Each number is 500 + 40 x the weight over its row's rms, rounded and kept within 0 to 999. Layers, rows and columns count from 0. Numbers have three digits each. The size before them is the row's rms in percent of the matrix's.

# layer 4 attention output (transposed), 96x96, rms 0.256, rows 44-84, columns 0-95
129:471437465501522551563574510540494550509521539458494514504424492474550582525521514472584480494469521453403487605499521524478485489491489569560531483565473473580540469592483546495506451482490506470528486452502495527504489468454520486464523526457428560527497452442546524487443501536516497526
102:463499476484528532514531515473512491518540540419467545519490511500590466531515435504571531514515545408465469527507488503498390527477505470509491462449500577589540584599503502502493412505524489500513560461489498479500456499537530555506591522490446522509539544484466501517564489536511482448
127:493421562515478463495548515497506531495531448562503487579492489484492475536446512487460469499481506545537519453514514474535608554538478431403528483510477501535470487394479478553393585499450499405533472498486499516520442513536507495517506521483525456481489501508577541481472538483492568516
121:513521510444465594552468452567524559525544458441498528532403507446503513506467544459526474498493560493463479488551536535499515512535535508504550511498450464475500499554498520407478490440570554481545530503470495461444494488470502484528530539530562506562495422471494405547425430474525482511
105:546515523463478497459555453513545576493488461469491432572510528500512487421483491482501505512520503495523501466490522533555593520549446462463578541513533535537485521491413519463477609481490531426532419513504503470566537519520526519466512525511584502514462421502500577432516518502515452534
106:424534537553504600466457506531437533504544426518536456528439505472456522501470495517465413461515496548474451467473483531460505502495537565496460533539484481459455480544498522420474556407526543467546495535521546495418520477414466569522454543551497519534512446497479453495463495520503487516
132:458427459445497472498477456465563465476468554492469478517521512498536524405517446545569568472538528474449477549497478528553463502509522459520474470472505562435470507516439509515486499542511491504636622509507502423526521541559487524491512501494516448509493551533453520452531479534456459497
112:454475496543495479496484440497532509436519524482530504603487517509425453440512495634469500488580577517507477471549473469490483529493552457426443427499488511460412463461456517512508505445467487510572461530500471528542535576532539534535484464478532453488533513561460486489503527518480530526
104:485466534560508457476484472438453525547470526499542519585465489479461431506496560474428458481546529484491421462441500482464443462576531536565493515456493510460551524548494473490505458446580452453509549560509450503457595509502488485521552524615487513484486482503456494562498521477480500493
097:453520439442495502495530425487537457430449509497495519580538508547476503470554501422507476454558549495527476534482513497545491526497560423460530475452429514521486489529488457567476453510496466462485526512570485510547445471556473470513502528515490540398526506488539594544576456480511565534
096:504449524508478434477515443418530532451458475524471509485535477546499494405490483522497513544541474509495554512479443519507489529536513446470498501477487532543499505465465470571483508552480444473509553571516489413511523520584488490546477510369453513476490532581451520406529487508507587495
115:490444421444551553472569472514526571472460459480500500488472525415529476517501550538605579515550507454470506467499506488508454493568486508413569506534500556530538513559492505436543560484524525498567539467561492473533488500547486486448495476501479597546508508538469499447530506536487476506
122:477516527551468490526533552539490496466463507475482528487489509471533574524512520502494435473474497620518523543576501501544517504490485479559462547421482487586490503514485497504485442515494532509504554501400412506462511499463514457457447499520430504356524484538503498544466517428462529472
110:460516469451465547484538468537541568520526556484494578551484557524483504453487538505563495447509559411432456498519457567559474466510514493536506513513452524590493471500450536428509547499511501486537546507553484460510524432563503492541556536484519552486493494491513433377486488468522457513
125:525472455468467530445526478492543500624518448470548483459483472478509497461465513442526500538413462498458479516511472573536598480473540506558496560489458566530552487423513485518445563527509522449544543505528503472504490420482482520565522545493433509476487492535552469454504505429532545533
114:494517442448479494506509545526479449450500520504457557489517528503553548572472541503531513573472545458467467602552479491465458510507527542411504474452490496641530525529484491494508471439523513500459553482526500571494468518503490465449437463548522533536558512455469449575481430511518525511
101:510468518457519515497468446508521518491493512474590517541447498478508446499568503532386529476567526441518523443454456520502407506495512488493496444484468458478522497593427520486451437480389438497510534527562519500451530540552484545546518562496510485483490537469482521452524504564460542512
090:507451436517510464447533494468533516533601591523525426452553531479451538517502557495450464516508486550516503545538506500563525539479503531456453457454517469424502552460540507536477518518562528458567549519539567515441513498552502525478470472487504429462483563468466483539554540549479578485
097:471467484507457433541544584429499513514443522480457459428505470504567506540487484456542647566500480446480524495492467472510457528435474508539501542525533592509476501567478483561459531555454446515549524491446543509535498499536463504497542555449476490497498553502493543468523528481512441489
111:463407463503547534542466537463504431503470494502524498461455478522534509590529487505558470461472496548490499558537544449487534380508501587582471482480524448511464514548525508439534493536557549521521515510464462493502544508416505487484470545530446475487542458449456447539475525436464493456
092:519479473493563571513539468455504574513557469523585500604534526485529454574516428530506481495531571476561485478469559422509558483579502537534498484488465527424453474460467518452515550498552466509570439514490544485482513493464534514511526490461483427473499572507530545518490522533457491481
083:451465533519464493485529434612551523570445484502533496479482518472475477428378506481495510460501524484546482495480479515473463522502395481495502559458523470474494476520493455485546508555504473434551461494461528563464509463507522492499514474554492476619506571491472507520570463506573533478
086:508440533443563512536516480478526547545554569512442475493477498505512554510494579469495514483577506495505538564444506521502480494535532598509576579524488567481558479463488536530484553479565452554577545452551465481508477504507502536594524523521472459506454490539531463532496489446460565500
090:537484455453533491571420530528463505511453555476544520462459451523494464522542467505458503510499523489483453462491464443585534515442468537531531493517421465493480465525564531468545501465535513520552440498511507517474559527546516488504485497505476594454496496404524519418457562413426521449
092:461521498397505540452417467485487500466498486561459550513517469497501447571542530512477507467487559578489467495486548498555527473472499511494429544508527531461485545526542485595486479518511424445500607523510468455536512425540446533532490525464531470516490547435561463479526444471531507457
090:495532471538529408522478430506527528524557567529453539477569534483463556503499504509441570551503484447529471517538403560484488534439452545525582528472478517420461527491404451506458522437495542453534496523485495494516485484490434553501458517435507455490518478483512480445551514499456535509
090:500529528559502497540510474513478543544488497493525518470428409464514495605517455544488562516462528430462494472451496550477469459459541515478531496540470560516523509430564532517519601501476503478482431531400480467468496451577494499480486488430489487509498555534464461494438514516563528569
091:559507523367513508404475527486528428486517534439553508503490544509569467471495513501512516470534541443483479480514478486568560503443484510485551526496468582521543500460462493532521580602568498460515531512537538469483504486538479518477498425481581560461547475508534471521508479496498471549
092:490509522564553539490537481613535496459483472550489524474540497512484474501548525481460494490588499546518445468491530549468542522425461553431438461521460478547409530355540522500567505489510490571551498469536484447510455520469486521492504528456501519452482463487500496483552516458487497543
089:508562529495502504502456571490476504560494509451492479540508433421556498438483564476457570453521476470500469487517527564458534450604459509463451519493529442491463487494530502436557550517485500484522552504511538480527485493466461454492507457479509502516578504470623433568465513491518426529
088:499534478525527463462487444513520510535593498494554471474513479523524526458455536454519425573485499486510484500483471532427497515517536442472546481551549485542460451513472446500470474511559538557484517511536410566434459460466515456511503528442520524437571508439487546464509472431586472580
087:478477489572541512565487502494530396493453468538541442534454526507490451446488540450488409555464486467523522459503480417561547469545553502513485502479471516468447486466487489465520512518516530435491508529479451483611519469453453468497521451516383456490472447521532480514489475493424519470
088:481466494477484476503445409446511523374457512443508464433550443447469532485497491499445489558466532436522504485570502506496488489501518491590492581515523527479569468485573527484530419480503531572540433529528490534510508552437466489524508460470465477545531520507562489467544505494550472497
100:406485518511549508508573485564468490576516429469515487468516522506494527577513559559527558528433551412501582528548520453461477450477508526475598544516536464478531538507492492507509498472498525497476539466596496545497502569476526509434494492432550516453506539491530467476506532563503529476
076:506534495504498464446475492438497577548458473471505465508502502525495437519492488429579477466443487422530487465464534559494522560497519457550556577517428509557502550530549557483553538466418462484541530494570551520484571499468478549493532563522553471450474482458436535505499466496556536506
092:469523506453500498465485565576549507559503475452483527516472489509439558428524411485517508585547515494516465479469512447500464499440512507517513476477471499522429500470497533510465452559475461555516523524533453514505474533452497490471590457523448439551521501536468567438368514508551507454
089:446452486470482492414500468481475436499504484429527474524465494496456488510438413474543520593516490469503453503548587536497520511508487475466537463524529479524500574510481555493509498449542520471579466477513502468551505531558528493524466658480483537557497505429512504514536509565544496525
095:510533479532538538482493514491478507536465529505467494500573462505533587517466461442541477509474495548508576485515520481555528463416519507603481469539474430537477477508469563556555515506492505497414416484460480550498466469508460522459475457483483443440478496490586456501529593461563468457
091:545523581523469514471499529510457448455499478581469397464533459548458464554438473526459543568534529481539460441477476451441498497475482575541530576498544589505545458508479553486472506474472512506509462499532526485478424534480418491454480503468504492489537565523492496570474524440505468518
096:520581462544495520456502510573465530442504553506515436500525468517442539488533487519517490510515537528465558516494537501552472537531488471477542523548559590491442469487552584508475536481556461476530554534573489580494502476517566559500543441488521483577549397511495499464498450520437481515
089:513467527558470460453518479515507551514508501462579471504481492492439545524471550534520520472499492539527427411494506483571487433541516510518457465486426542565567453543475498531499489531471438506469504499597511513553471493497465547586439465438485537467471556520461529456497489603456499459
# layer 4 attention value, 96x96, rms 0.331, rows 45-84, columns 0-95
108:513490490444482434493481432542472529543474516501542504407471488463485491517475581512504442452482454511459540514478520505567490432535495619455488519513486479489504542467544501441492488489520474531567464485539495473447542379524473548457381552482496539475526515540526489514454484542521535523
127:497541488510421561461465550562508456516480532509463512511525539514477563485537492472492491515497519477562462514467486523458566492428471453621538549456552513452441450465451456540472460527453427518477476535473497518509483554549448473487518504573540430553469482528499511420540467471446472460
108:538499420545518391466554506476492420477555554419552458458550455501490495482502466530523502477497468472522505512460498542524479507486485550406485533501561533493541466471537511569522490577443425472526537484546560514491467477490523512503476459498540537457429544514513571514590523496553506483
109:518469512476456500489513550549426399550510528471570503536528485504419517511534455448499441498560507511516502472430524596505534509479472478507462587446467457446494456460494492576493501549489470426479565430449428488454516542503450427496551439514530500493485511475512498456492519515477465504
110:542470420533542523452559494488498466511488522490508453480453467458442518511540411533581504476492551423583481499547483496565468484444463501484458459447599516475528515496531533540545553484440537519461533489516599499527483552513548498517523516534522451489463554449525526551563543482505544519
119:527486566516520505495478546576444486533540497534535485487498471419441463583435528483489494494449517550501535500496544520509557452481423504464489542535470500502531485461567524514491587501540443414483462494501554537384488463448535511458439494492444566478503498463514578507512534548486545503
116:509515494581470550458478561501420490550442440546464560451471485492474517520573445463466533479438464463550509535467531467455523505492435482534540500537565464518512499532528437509496570555517521528507551490531606535474438506511477505532522528571458491476525508455526574537476481491431562512
100:512508457484473505520474504460539467491553517461483506480457500447493498513477439523567488475471514497420601561564502492517471564535473550482529500592534503477497504543533529457544472530502581573503505419528540470573466531483435606549498513486508492428469556501556562475531501498495556503
107:593522493490446433485475537539477505566492420527452514509443476478470476513515496489433540536468375540430469521492438464451554516536455474528477524484528476440459415432495527438551505498521453497541513424487528513481505571531423485505494541463496524536498479537513536453473490524524512467
090:505510487455489505524473600620416487477527482470466448479539525522477482572486587473517498465498512539438483600492544533477522467477460466590519485517457520492541441531549527431502467539555491464500520463501473508481485543488448471427510511577482479541555494455549504542489516498489438505
117:485512514546487470513502532495433405543518534512508499542499432562465503517494497414510430440504445543499474535490512523539515421516524530534473532414501473483528533496560567569502464526476504418505543513435502544472590461463502531485461483372539547483496530459496543495477499551498508518
136:492468486430503457523503490457579526502575514507462479466546503499568502468533543506453534568509418524427541560575502558492515504512474446492535469562550510501554490508512499561486502512602380486489500470523536488578532497520486502521451537508466503614518518509466479486540450528498516503
112:554491487484475480522464537506430450543443540490543452462530499445464463468492464478561478492538497528498506499429573476481528492537463554440538535502489465416561474533537529545562461551492476388561510469419545476447497523466495519444493511469550533503475513486461561548575542560496516480
127:528523564481504461536469530509522511392542542507452433499540550527519477552507492472524506509474545521471563499466571514559527497526507444518532536464491536435518504558515545491511444486508444466463552478509444462426539578491493486418465438532565465529566499530430507517604502513507495466
123:448495533515608458480441504504447557512506443509507440359445448474594513436488549505481483446497440562505475450490452456523500468458541524501508492491514508439486483457509478487502454587498476510483435483495544499518505429514554497505471538408460527520493497517506523492501491571510513512
105:527500507498427511451502529502433547509456447453473509476479470486482490497491479528628526461510524429484455508506544433522534495547483486509528469530516504497475448470590423439542553532560531464460437505508561545477447522510433554542453532540539496484451523496559523462407479442498507499
100:388555575555535567446471471542506495526455476511451538486470467505514554497515443516580474499450523523511550514486469496476495500505512416508462519517500541537534416535447505521487500401540451524465477503510502477489503509453523522507449528514436462568605478435468515499516475459509462426
086:543423572437501576512438495495484486430585573493477536564534526497496548522442554495538473484503501551499484500545559558467519460519499513476453488455455464475540510485531492487472438512506509478481437513484443503437489415477513506498466419503458411486500523563487588460451454489498527490
113:442602524476510470508500456442585569482554538537447527459536491500537489420516523550425464531464473496506535464532563526524484563500490531463484438510555540576573561495529528502477533470505473521519490495497534515535477523480564506547444480507467596512447560544505461544541502543501542496
095:482470530513493469506476508551519400505492527471408465406488468521473537463451557479458546509515445530410538538551478556489456529442502450445479541502473454519576497501535486492479455559458504473463522498472448562532507453525413478501479504498493554549526444494422474499511478483552465566
085:488502460530501481516498497503475502417561533500486493505442528515478466558557486491487500554547464500501433500523465496555516479546549551508486435548460539575487553465492556499449526425507507597447538495559466406521463552513463522546495527414512461451496464541507451490405544498435478485
087:477551458585474515460474503450452441506420419487509508477554481491490375499520496495508490542417489459510387475528524488486483564486487390509476476490536477499457481481450470505463443517485528449465466543514547520503537431514535456466492506444486539488515472518466591527516497525506466492
084:478479477497489466469548429449519440501529449545472502536483519521501536506478520511561533405456459516497511500484472526437466452528511475460493456479587519465482530463443540546449507472491471491442560514468451452522493468530505511481537520459530426543515420588509447546541447576585469562
089:570478437521546502497565530483448477528487432458510459537472519501521521425484499459493421525558458417569567499511477510472476571536529479488510531433426507519533475470478522455511530548457579539474447528506540552454467554520518497467460523552449545506492503577458528484492575488505503564
094:519538509527445567495486504468521471467502473453508456504490466503556503477474471477534458469471517556483548508474620474494507479525563448455453468511540438518549440495527549558511525533500448552502525489436544496510489545475552403588524465526513565462428540503510573568425498513515500453
089:480467456503503492484475499531536454510529471450499486491552538558474521437519524452535491507498431543501554580501480479492484611535426518526437471467496509472448494554440432519467455475543454536571488498566512477550487552428486479581522528532493523483502446455565489505508528475450428419
088:437507444523439509574534493505517549526525452470456514512537443513470558522494493548506464510479486570527563565532508527401461535536499485550438493449435491522578520472511490446510410443412501506477470500482451544498487463497552488530502557521459513558478531473523558423513501525440506539
092:500475471427505504455497494528461520525556489435469555459442507560529514478495461569574525492426480478448483554523436479537497517584590447501559493553532511482554529630513474540409542484451537487534491564461485501516492488540509481524486490510455478551492506511518472516429520475537486480
089:525495464456503484515519414493598510463533485586493467515472542505452523518445428500514438527503563503529530507483456424509475512394503472485559500499470573497534485473433484474464498485524452474501460472518454519516516574520532498467482567480514515507407520533384557464519549467503525497
088:528447537506443536550562501536520491494425505468465497478506514430493455477543487514548597468472513559483526529522570519549517481477457539478507467459463497535530524516554529503500493460503484410486485496438585452515478487494508554459533509587469488532390500595534491516499518554442525433
092:474487546506514527496500477541446582524490532469451529503512491507544551593494461480521551450557471564439441556489492544439446549419490523459500556511513570479546498537510518496474501479517466538458481495482572540461512453539499457527492518506585522488514556503490544480493582461620507537
086:485530484505446470471523578485500480574599494538547494543485510516471505514501500454574489449486476623456451565426526540530541475461494505444469409528491466514451544515425534507446519548484495526482557443474551504447514467522529503450484547526496490484503440476429517544444513525480484489
102:604506469523463497513443490547580514443494577516530474486502476495505518472431527469498468495545459520537381544429548560524481492513475512505414439548512497537470497525514461462501520549509498528573483511443493466476489455519492499554532517541496450575456515503483490578546533442462470564
076:504494530412459567500522487473473479480479489561542523506538573540479532490555533548446477513545462537440495542542493487515510442478498547495464463541570477504545439480474446452448443540593559520428495494466502487492393478542488513523510495517444558571535505543554472528548466471441495486
090:525492500558489488540496443452436467447506528543536427505497534542548404515503555500464472470501470509513516543509497574565537501535499504494468547543459530495500491566483484507518514440538557433452464497442561454510536474521509530505424513459603566479508560504544429486571493495466546561
092:531499444459497470567488564526544568501454462545492484490564479498524576502518539553500494390483537463479493517423452488481467427502480557516456506541534499524488484531541495497483526515444519502441550532488567530518433488425492513444515394476528452499486464556492419493444519465496476444
090:515477556496463451538485526529534513513552485510517514469444563538413446513523529515427518490526513465491460539432433518500511511579438547442513537468565588460497543452588463451459517524507467521532512457500575456494543512445475495523522523479527507557480529492450518473416410484500532522
092:495461473482558450584464486517524613503490505452528581532523488433537561499485549396517463480467462459492535548499541546551557525468517470437438498529486462472427497498486415505515505514543460522506488534492485499553561499511544472557468506448478540574437460513499542473510513557502498524
100:490436531465532529458461489483539485562512480477400537472452557498553436516443563541456531542521435486514432493514438542474521484437521564475467488514494430465519522507472458546478484543459523572501440520457504472453511546533449518459443502549500502461467585546459476544512513479535582499
095:460579468455476510522479536530443516447493519494453557491512498517550457520601467465537484493497453462440529561477522510439526546538453510513523522558523516456433562484481494468482517472539517505514480479439468395496528474480489457447550570552536448546526499527515466517523534412570559555
# layer 4 attention query, 96x96, rms 0.165, rows 64-95, columns 0-95
106:492452477547453388468446468453587580497543461426567499550462519487493479544461525545569465494476513480532499465521509550514513500562418491480544475443477440398496512515529557521499488550484537476538513487549487514513469542503484511473481515520478475566552503504524447541529504539544560560
080:475544467465516494445450530524534528489418531464483494483541462464618431495459510521576526464451462470446487428535472474435482544461516530431452530516485618543514500470535545504466500526472532531506471468455513527459469429523491459523495561514563501476505539468510527521518549438451460485
142:471463487563474522542467413584540597493502513410541542562431483389462538468485474488515498465456414511510518498480473515546491519530459531516518502519431559492570531420519503527526486529539565467483505483523464548486532538450509486512519460504507532511503475551501468458501484514585512548
085:483490519551459479551479457521556433489484534462559498521502496534518522478535481489491447605492465535468471585503522508549503460490491534577552487550476491545578538500543566476505464608488445500539507438523472547465464514406456494497461478540430462546468515553493466455509471569503530511
117:446512482493458489469438495443419506458459416533449500532475492462493561451516503500491422457509468509479499496522436558511455515567525481442486424492523477472524538528462498472543484560505563460526571514492502493520486466523446552490465495445388568521494514506527412472482480581555490528
133:487530403544502495517426480486386474436507492561517424517519423474524575543481429521510510527463491486532469491502515528585539526456529543491507486436459476456527497492480510548453521469518524473488487522435486469555547505442538468474503509451473514484451484515495509374453505554514452483
108:567467523462578555490560549476521487461448511517472462503567485521547515504472493533521529527458514553540538535498527515533487545511423490586544472575513531486516449455530508437504541527494514435588482433523510429508553526456462446485498455511507448540529542503511481522498574463419444447
137:518577555521442481494476491549445443489463441574462494536506488562414478492561544542439421533472541489546499480431552472465493463518546542531529530514467530489527504552491427517492487552512441549504538492531481497512600511512495495538529489556455504523446488520449547575497489467473517418
130:491475539489584535509492516524434503524467499541557541496523489565520481416538502523502495464502502548463488500496495587516503491549445480545469538492541501462490447490521603420517585514496538482576543512570493458538499565488508452524534475433491532497457476509560452396536505578489527508
126:455429437462493490501482509406474454497481568427634388524428469485520448483546480439524494558450512482521600534452457475496481559537435512525518524555505515508528458503516505492493510509512480433532488506509467522540491531466471497470525479517473494480520548516436506487512448533554496519
116:484572483444506516481468500424454544441489438452544522566496518435522500454509438534624523513621509477511492510468479531512475514505489528470506498588497529517472560499478453576556482474439447513490489414494488440442460515521526534516512484484541545450480506498489521534580481514485492491
124:484546534439447547495542509435475453527469558453507512439475472461453474469524495503545542488485450443423489464503532480503571502483547555505502515596479515539509472472491440555503530512515517445403584554512441505462549376499481546514524462473523500496485479475538502465497452500443509547
115:528482525490526488494442463506453548549573491447436487481527510640501534498501560487496460459512445467464496520516524545437524456539520483527505527460398511489464535444511514543519417463409468437475496506490522494488496504428532480499477434450518474515509425464553525498554490452552517462
111:461492535530422482460579601449465516473454490540509492573441540499477514500484485511548531509507504484503449482563416474507475544533496520479450467481502450566534552538541497506534452529529434482545538434528470543501512455491497438508442419459522518556534534492458453515502449602502535472
133:507612450507481464434519509473427538464472543503558468454573530542551577466514491528514467488540534422518486597517472521498447467496486468597525549502509502521506513592503495510472501462505483549438496445557502538473560519477482470530535487494454502441513502477496581460467520477567473506
115:529459474541522528485551467461445435531558538547405534461504546488485519550559465503419435502511498544468465546456537468526512488433491529501440469514458529504446513441512392535520387552483488556521470538441443530551501524445492480468458512498519458481461495464530470548505497500491537485
138:492513514567503508531422547547583527489533483499510456435520515578536446536519544497476580534492527541499520446514489479409424484461448478457604466440549530455464456494505454427499498461470508507504491480547541519484455506524495515516450537521483459607533494547454529470477534537498471528
124:460523503497466463468533514474539512542558506502489449539474491461480489451408478476498424543485464484458445481533539525473517493594540461443512495476519569534513555457507470460514471462540515521530573497511407554463471433513507523497527446525525563552475472465505582570504455486579542574
105:540466527489447515567465443504459523520501463489458469421539532506429576450480457479518541477561490494516522485521542529534449553498517520575586456555490507471514545497492546505510416536494519571541564498550483483573498493478542584543564457533441503519548547522454521498544457450474493515
121:514483487470539551546500449496414516559507497534482505540521482413467571516460492511468437495489499405491505503521455474490492438512517561470510536525544566517498421556501522458448548418549419413488469493524534517522547510524460475495497498503594573422535506492446495498469497551526515505
109:500480539497525505473504433524547570518410528448577478473432543552482524506536529467477571543478422554510498528517488461447467482565508480546497512527420561467505474467524522498459526557493458493500462511435533544564513554473462540498514490524494517496551513549487545473552486513370512443
122:490448470487444456492538416552486560536534532481508514533470467461541490467491515448640476534540499541526435518491525481594469484566518462488492527539511526501532483524519450510470540561454511438503466403547453500549521549474514493479534540528487492573518477459496508472599477523544488484
120:488457446491513536425457508525573420447420508551521476535455489492370422453519477498487539526594529495461461506462454505481525510491603536519510464459472515555440485507523502506485471482458480473479523540512512511583488504534557442527502461481572527504506466517488513475478437478522464539
118:503505528484526429474490477488491466515533437464490525411580552504537503524485530458530421499507495560466469457496502539498489533454450511552502428356499504485552510509535471505427472493586494506484511494503502442496483522437370521503499505528465520508531520413458474530522465542482474505
113:490511446497481496467541488476422598469464487541484538465529469455475510421540513554488515499502520571548511469459479517540537518474502436488548459505511526477513502532504518553471502470451446524486423448547569523549481532526500565495547465461417426521480548527480598491527517602475482552
123:502414435542554467547540492569541424539402523479516468547484520511539498487473518445532552477487532433559476481415502464483474434531523542435524496444456554478494471519474524483526556449535481534511547552531545491511478507518532502471524433445525511554523586591504492514509464506520483513
134:534496454507518497552594495552519525478444546460548486455505450458427495550554485526470586500556448441431546518468436508489427428461531468432587477493450473472455505482500528536508521447499526516507463462568525497445464480500493464543483471479500515465517531451505493461438463559474460546
114:572516545416507502459534545488453531456466485455460534523523480540553466491506546444497505464475553485509510507523504530488472427512451588500525492436561483546501457518486533449527498522572477472551448532541520544522415465586487443536436552425440529501474504528492469469537516458451490570
128:482476472459548453511534427435538557481506485483470433554461424459443458571441509457411488518500479517553509492514467508509492481601534465504498525489569474486521518494487474522454491510522538486412495528472507485563451472443521474483462509499374477536479577530526485504507438539526534533
119:497507534511541456494560534451466528490536472494445555473539500534580576513434502475511556467506504518579482509526568537507487449499506516507471443461513386515531508577459523472496508468501531518574455429473538518451556490517512503433528538464540460543544528467591480484465467585512465522
115:552502461542471528419483446526471522486503454485568409557453511566480514494458466500470450552516499466527505479474498510477598516505571474518571582530514522423548535473480508472513532590545460534518581559519496520472556460544502542529511503473479431499458475496459501497442499443540485471
126:465529501496512481477475425602575489502513519511461497554483533454531472511503475537467497488502528537531480495519530553612419527462548465531415515545487507533495512529525462497480445517491490564456537418503527473472563505482503488490545517442433519445465564483563537396511528514479468435
# layer 4 attention key, 96x96, rms 0.183, rows 64-95, columns 0-95
089:390566519550494494526540555541536592538498555479483534531473441477513488518482527492455513456476490521515528543553528413470545411463538514494490474399520479490506540517461524474486505504525579554502455586526555490562508522507493453558485489507519458488485550510517482483469557430522457447
071:459451521471483427467465483506497474499557455508450473482504573486485558502522503502441498517524540532524509514521514499518506558578502469626489482476589534456486474480466458497531484559476519517504488515514545437559457624441481529575513489569488465553445528527484484537472431526557491528
137:446521529599506542525439505538567598487529589468480540568484459468396515508543554539550476495487519475480483487569465463486511535509480514523517466500507488474542580536515536548466551600532513467498512534472491451538561530498490514493509425534468505434535517541506484450505462463510535469
104:538519452480528528511542515524479508576429555498527522449538533542496453469565495532550432507502427490498525464492527493504494487532475567523475546506436578519516518499505514604519437483477462610415552545517467549468534433480479473515450496491512513544508530488507499465460457518564592477
148:494530535454441452415437517497493493484481456498478520517481528502483485455527469519497447490502426507461517470511449539512456506515531438512459459491462564516530510535461500576498525480529568540433554503489499453478542585506422501601440442491480605514481526493540474452466493486556589476
097:509521489521499571449443476513388466508424464516498479475508485498523486518525478559518523572535459613487492551463482569536503530452540518540540502513450516495489495471525460560453543488570544517464538510452514505459487468479536524483469555450512566531486558459425502400457448498472474461
100:515429552526514532496530505468505431451447510559560498496534527532473563573407495520534502483437470586473535473463518540510455431456575458485517574601505463517610510469534526465479512515473484483479505544498509501485501531443490471538573445507453491515521484478448482529538545470477499500
128:479491571464503491484505512517467480519444475589468482443503453570491424529522532534461492551529450507607478531478546548438436455478538495551522478474499518557437521536494470531514492544527477535479573559547519502482586506464457593522476510532426492502477480470479497504469484529459590473
119:465490473469544571473515539514454483500498498510532494469467528518493513404486519542464423450551522586465512525466449478470512499478459463501508584435511457448420440452448554427477543561535548519477516511572544429546506493496522437526510445459473443509456489475505473472531571507507487453
113:511428480533593554470514455436532454454492573419522426506493491480456427545472458439512472449512512508522495544520500418474594528545520539424529491542499471466526445525505469462481493517442525510535498505509433538583491502488467511548537461559467452505526474527505516513497547533536436496
110:498521544489548547588490518485525568511527505459475500490481520500471541567540416478587494531537522344486529489475547525487493573516511529517542508517472489496453530454511434505619487524483452509530518471484556422497501530527548461530513504435491484477527476514506498533564499525446546522
112:546564483503534422557582506466473447560505491483514578487468462470541518492506492468506475566512463471445534529448524510535568512472529562499435486523534510494573475467506421515509537512444554444454487563525537532477519464437546538567528403476558465518578484521520537462499488521491516513
114:495571468518532527438491554569414576537515493505496503481525493531539543475509544488464474510513496489491451503561522548520538415398508522513599490554469474540471517522559457539460522461463523493487468464536507465452491475412517454520508437509556482451507479495616484493522535485550461482
111:503476483571527460528579515514526501423484497433484551541442584552467480483489541492510592492495549507482428515538455482503476546515527464424492521482462488591533510562564517519467478522536487492606476436470483498561525442501480464553522488528598494525487508498573526543504501514502527502
115:544516435569498441432496491496471478516496524498499451394522493587513559536481525461587459508538502448504464584487460549480483460537535502495489479567512516503409557517534488536452482511516472563424484434493540520447503478527442479507497532461464482434500448557560547512505499497536456483
110:475534419526487523503456422569430517557475508565513478530552519482575497507615481540484486489491545549505456497512514507547545471422542491495497497414476477510535494557536516580507424474547491518496474532434484521531481435479485499525500556502541567508469551460545455449469511513457515446
107:509503509546504503487458575493532576462444471458470407527490537542511514464482523562489581549489452478480500513480534521364434478498462477531537511496565519442563527540537496404517460454456552474501522500469474492527547502528494561470481479536474537530490473532485547526509473541528403511
111:487535464560546485538522399517538548507582546409513438585499556506460525497468541466482413493514524487491447487452509462532509489547536512423521477415492523487487525536517534480541519519499500506618528438429531452494508468539532525451512458473502505516543487580513542531494496513534498509
105:531500446459475515569549457505507574466485480430486511480549468504427500448424480593557553508584484504488554470519493479516507520530519457557498475561502540467541526497426529533536455549444524490464510514540451488593511556446501493556569471481518465509525523469510586557532507485529504471
115:528505560500620520517515400466524510550513411446545499443487470438453483490504572466618520512520520475471509539527479463494521465560535483490541503527503569547471495539501468500475539464555487486567477469462462520453497477580468487498450483553502497519526479508464554530513414486525540514
104:512417418571448507471501522496552482542464445451589519434468525559533500553530561444524460464475454471512504452500473492512483492504504534494533522517519586430466484507546534443424492518449504483532408539432542526551485487496524498511535464509448431457521504531489534499489565492478433484
121:391372474477501449445476476508489592569514533457502519454508482476477462539516503475572447525525480479524521463462516510500477466570544498505521507514490499522518507525537477472462571548490459454498585481519470497507513572514508510435483546439446556528589555512495453451547465520518477503
120:506571490477498549491478480531528435471396509537523508519473545512431546472551464472444513537589535496487586559435471478510548512524510564482550452455436480539468518481536526555524420466513444464465527490431544494523498528498499514540514484464596485469506528494519491494484434476560440468
117:533510472538521439472468422546536490547495471468441462458463496451515485475430561475476470552463463489496471539448536512488483471473491530520459511474437478431518496497433496496436530515533471448514442491510542426583397515443472468499456558453472474534463437521474491587482482584495488481
111:464461510497544546530506538500491613494535507497450503455553455578446449535541428496473501488587431446467512481426434484480508512472506492489587475509526557413488486504497498569499523479498492517486471414488517486541507495526467570530508502447495409536515475456477554461517460548464509533
105:472502465467497519469552480504506454538436573479477478546471524489487461452500520457566578463491500456517536496440507441491482468476490490427539525538529482484530534556531552527457517548477520515517538533563503540428517503589451512493517422475503520525594598575527565514487425556473513517
111:513457465422493519474573539522478487563420550471486490510464528545456528494551489547473547512511443438458563462561524584491498489437505457512435493469537499497492466502420519563494471415511493569475468446537510467471500507561577524536503458493531570491494506485502507453423432516517520540
112:553473548416541492530493507508537491428577507414457494436473533514561505516463481450468503428448555435532469501444490491491506423485433521451530475408529462461534489454470536458506496482500497495475449448496531488553513457504551443530541505465413466500443529524492465537529525488480470567
114:524507541507554465493542482464593447465519589447506443540499488501441552553474446457429442519492512477478467466530468511506463492531506546485573486477535468459541509557426465505515495439510539468495487537470516478620478470464395539503534559487437416507495522494500516472485512478490498461
106:447527485534489459559510496450536487456604467426432505498595472503516585505479539475469501420471490471525502471494584533488416498524513445476523493475476432453489493472552515453430508516521589468517462506458517542458518494519508455479562534435548546497480527408508514517484505503519521509
105:504472571532502468449511452453503490581461431504548434484482431544485467503460460514529421477436456527512467452518472491557580561477513438485540424508521544480498507458459523431493562574511517487549522466564573521460531466476491557500576520498510432517510461505486466494504477459517452511
119:483534470520537500463532517527517446489509536572516539495467450531591472534516534524499482501495513530511532472515492535529451546472449434511415480558423534507482514446544441463553469481461458475459520501536475442488444556527438479492516553407418510514499531426419565470554506498540549483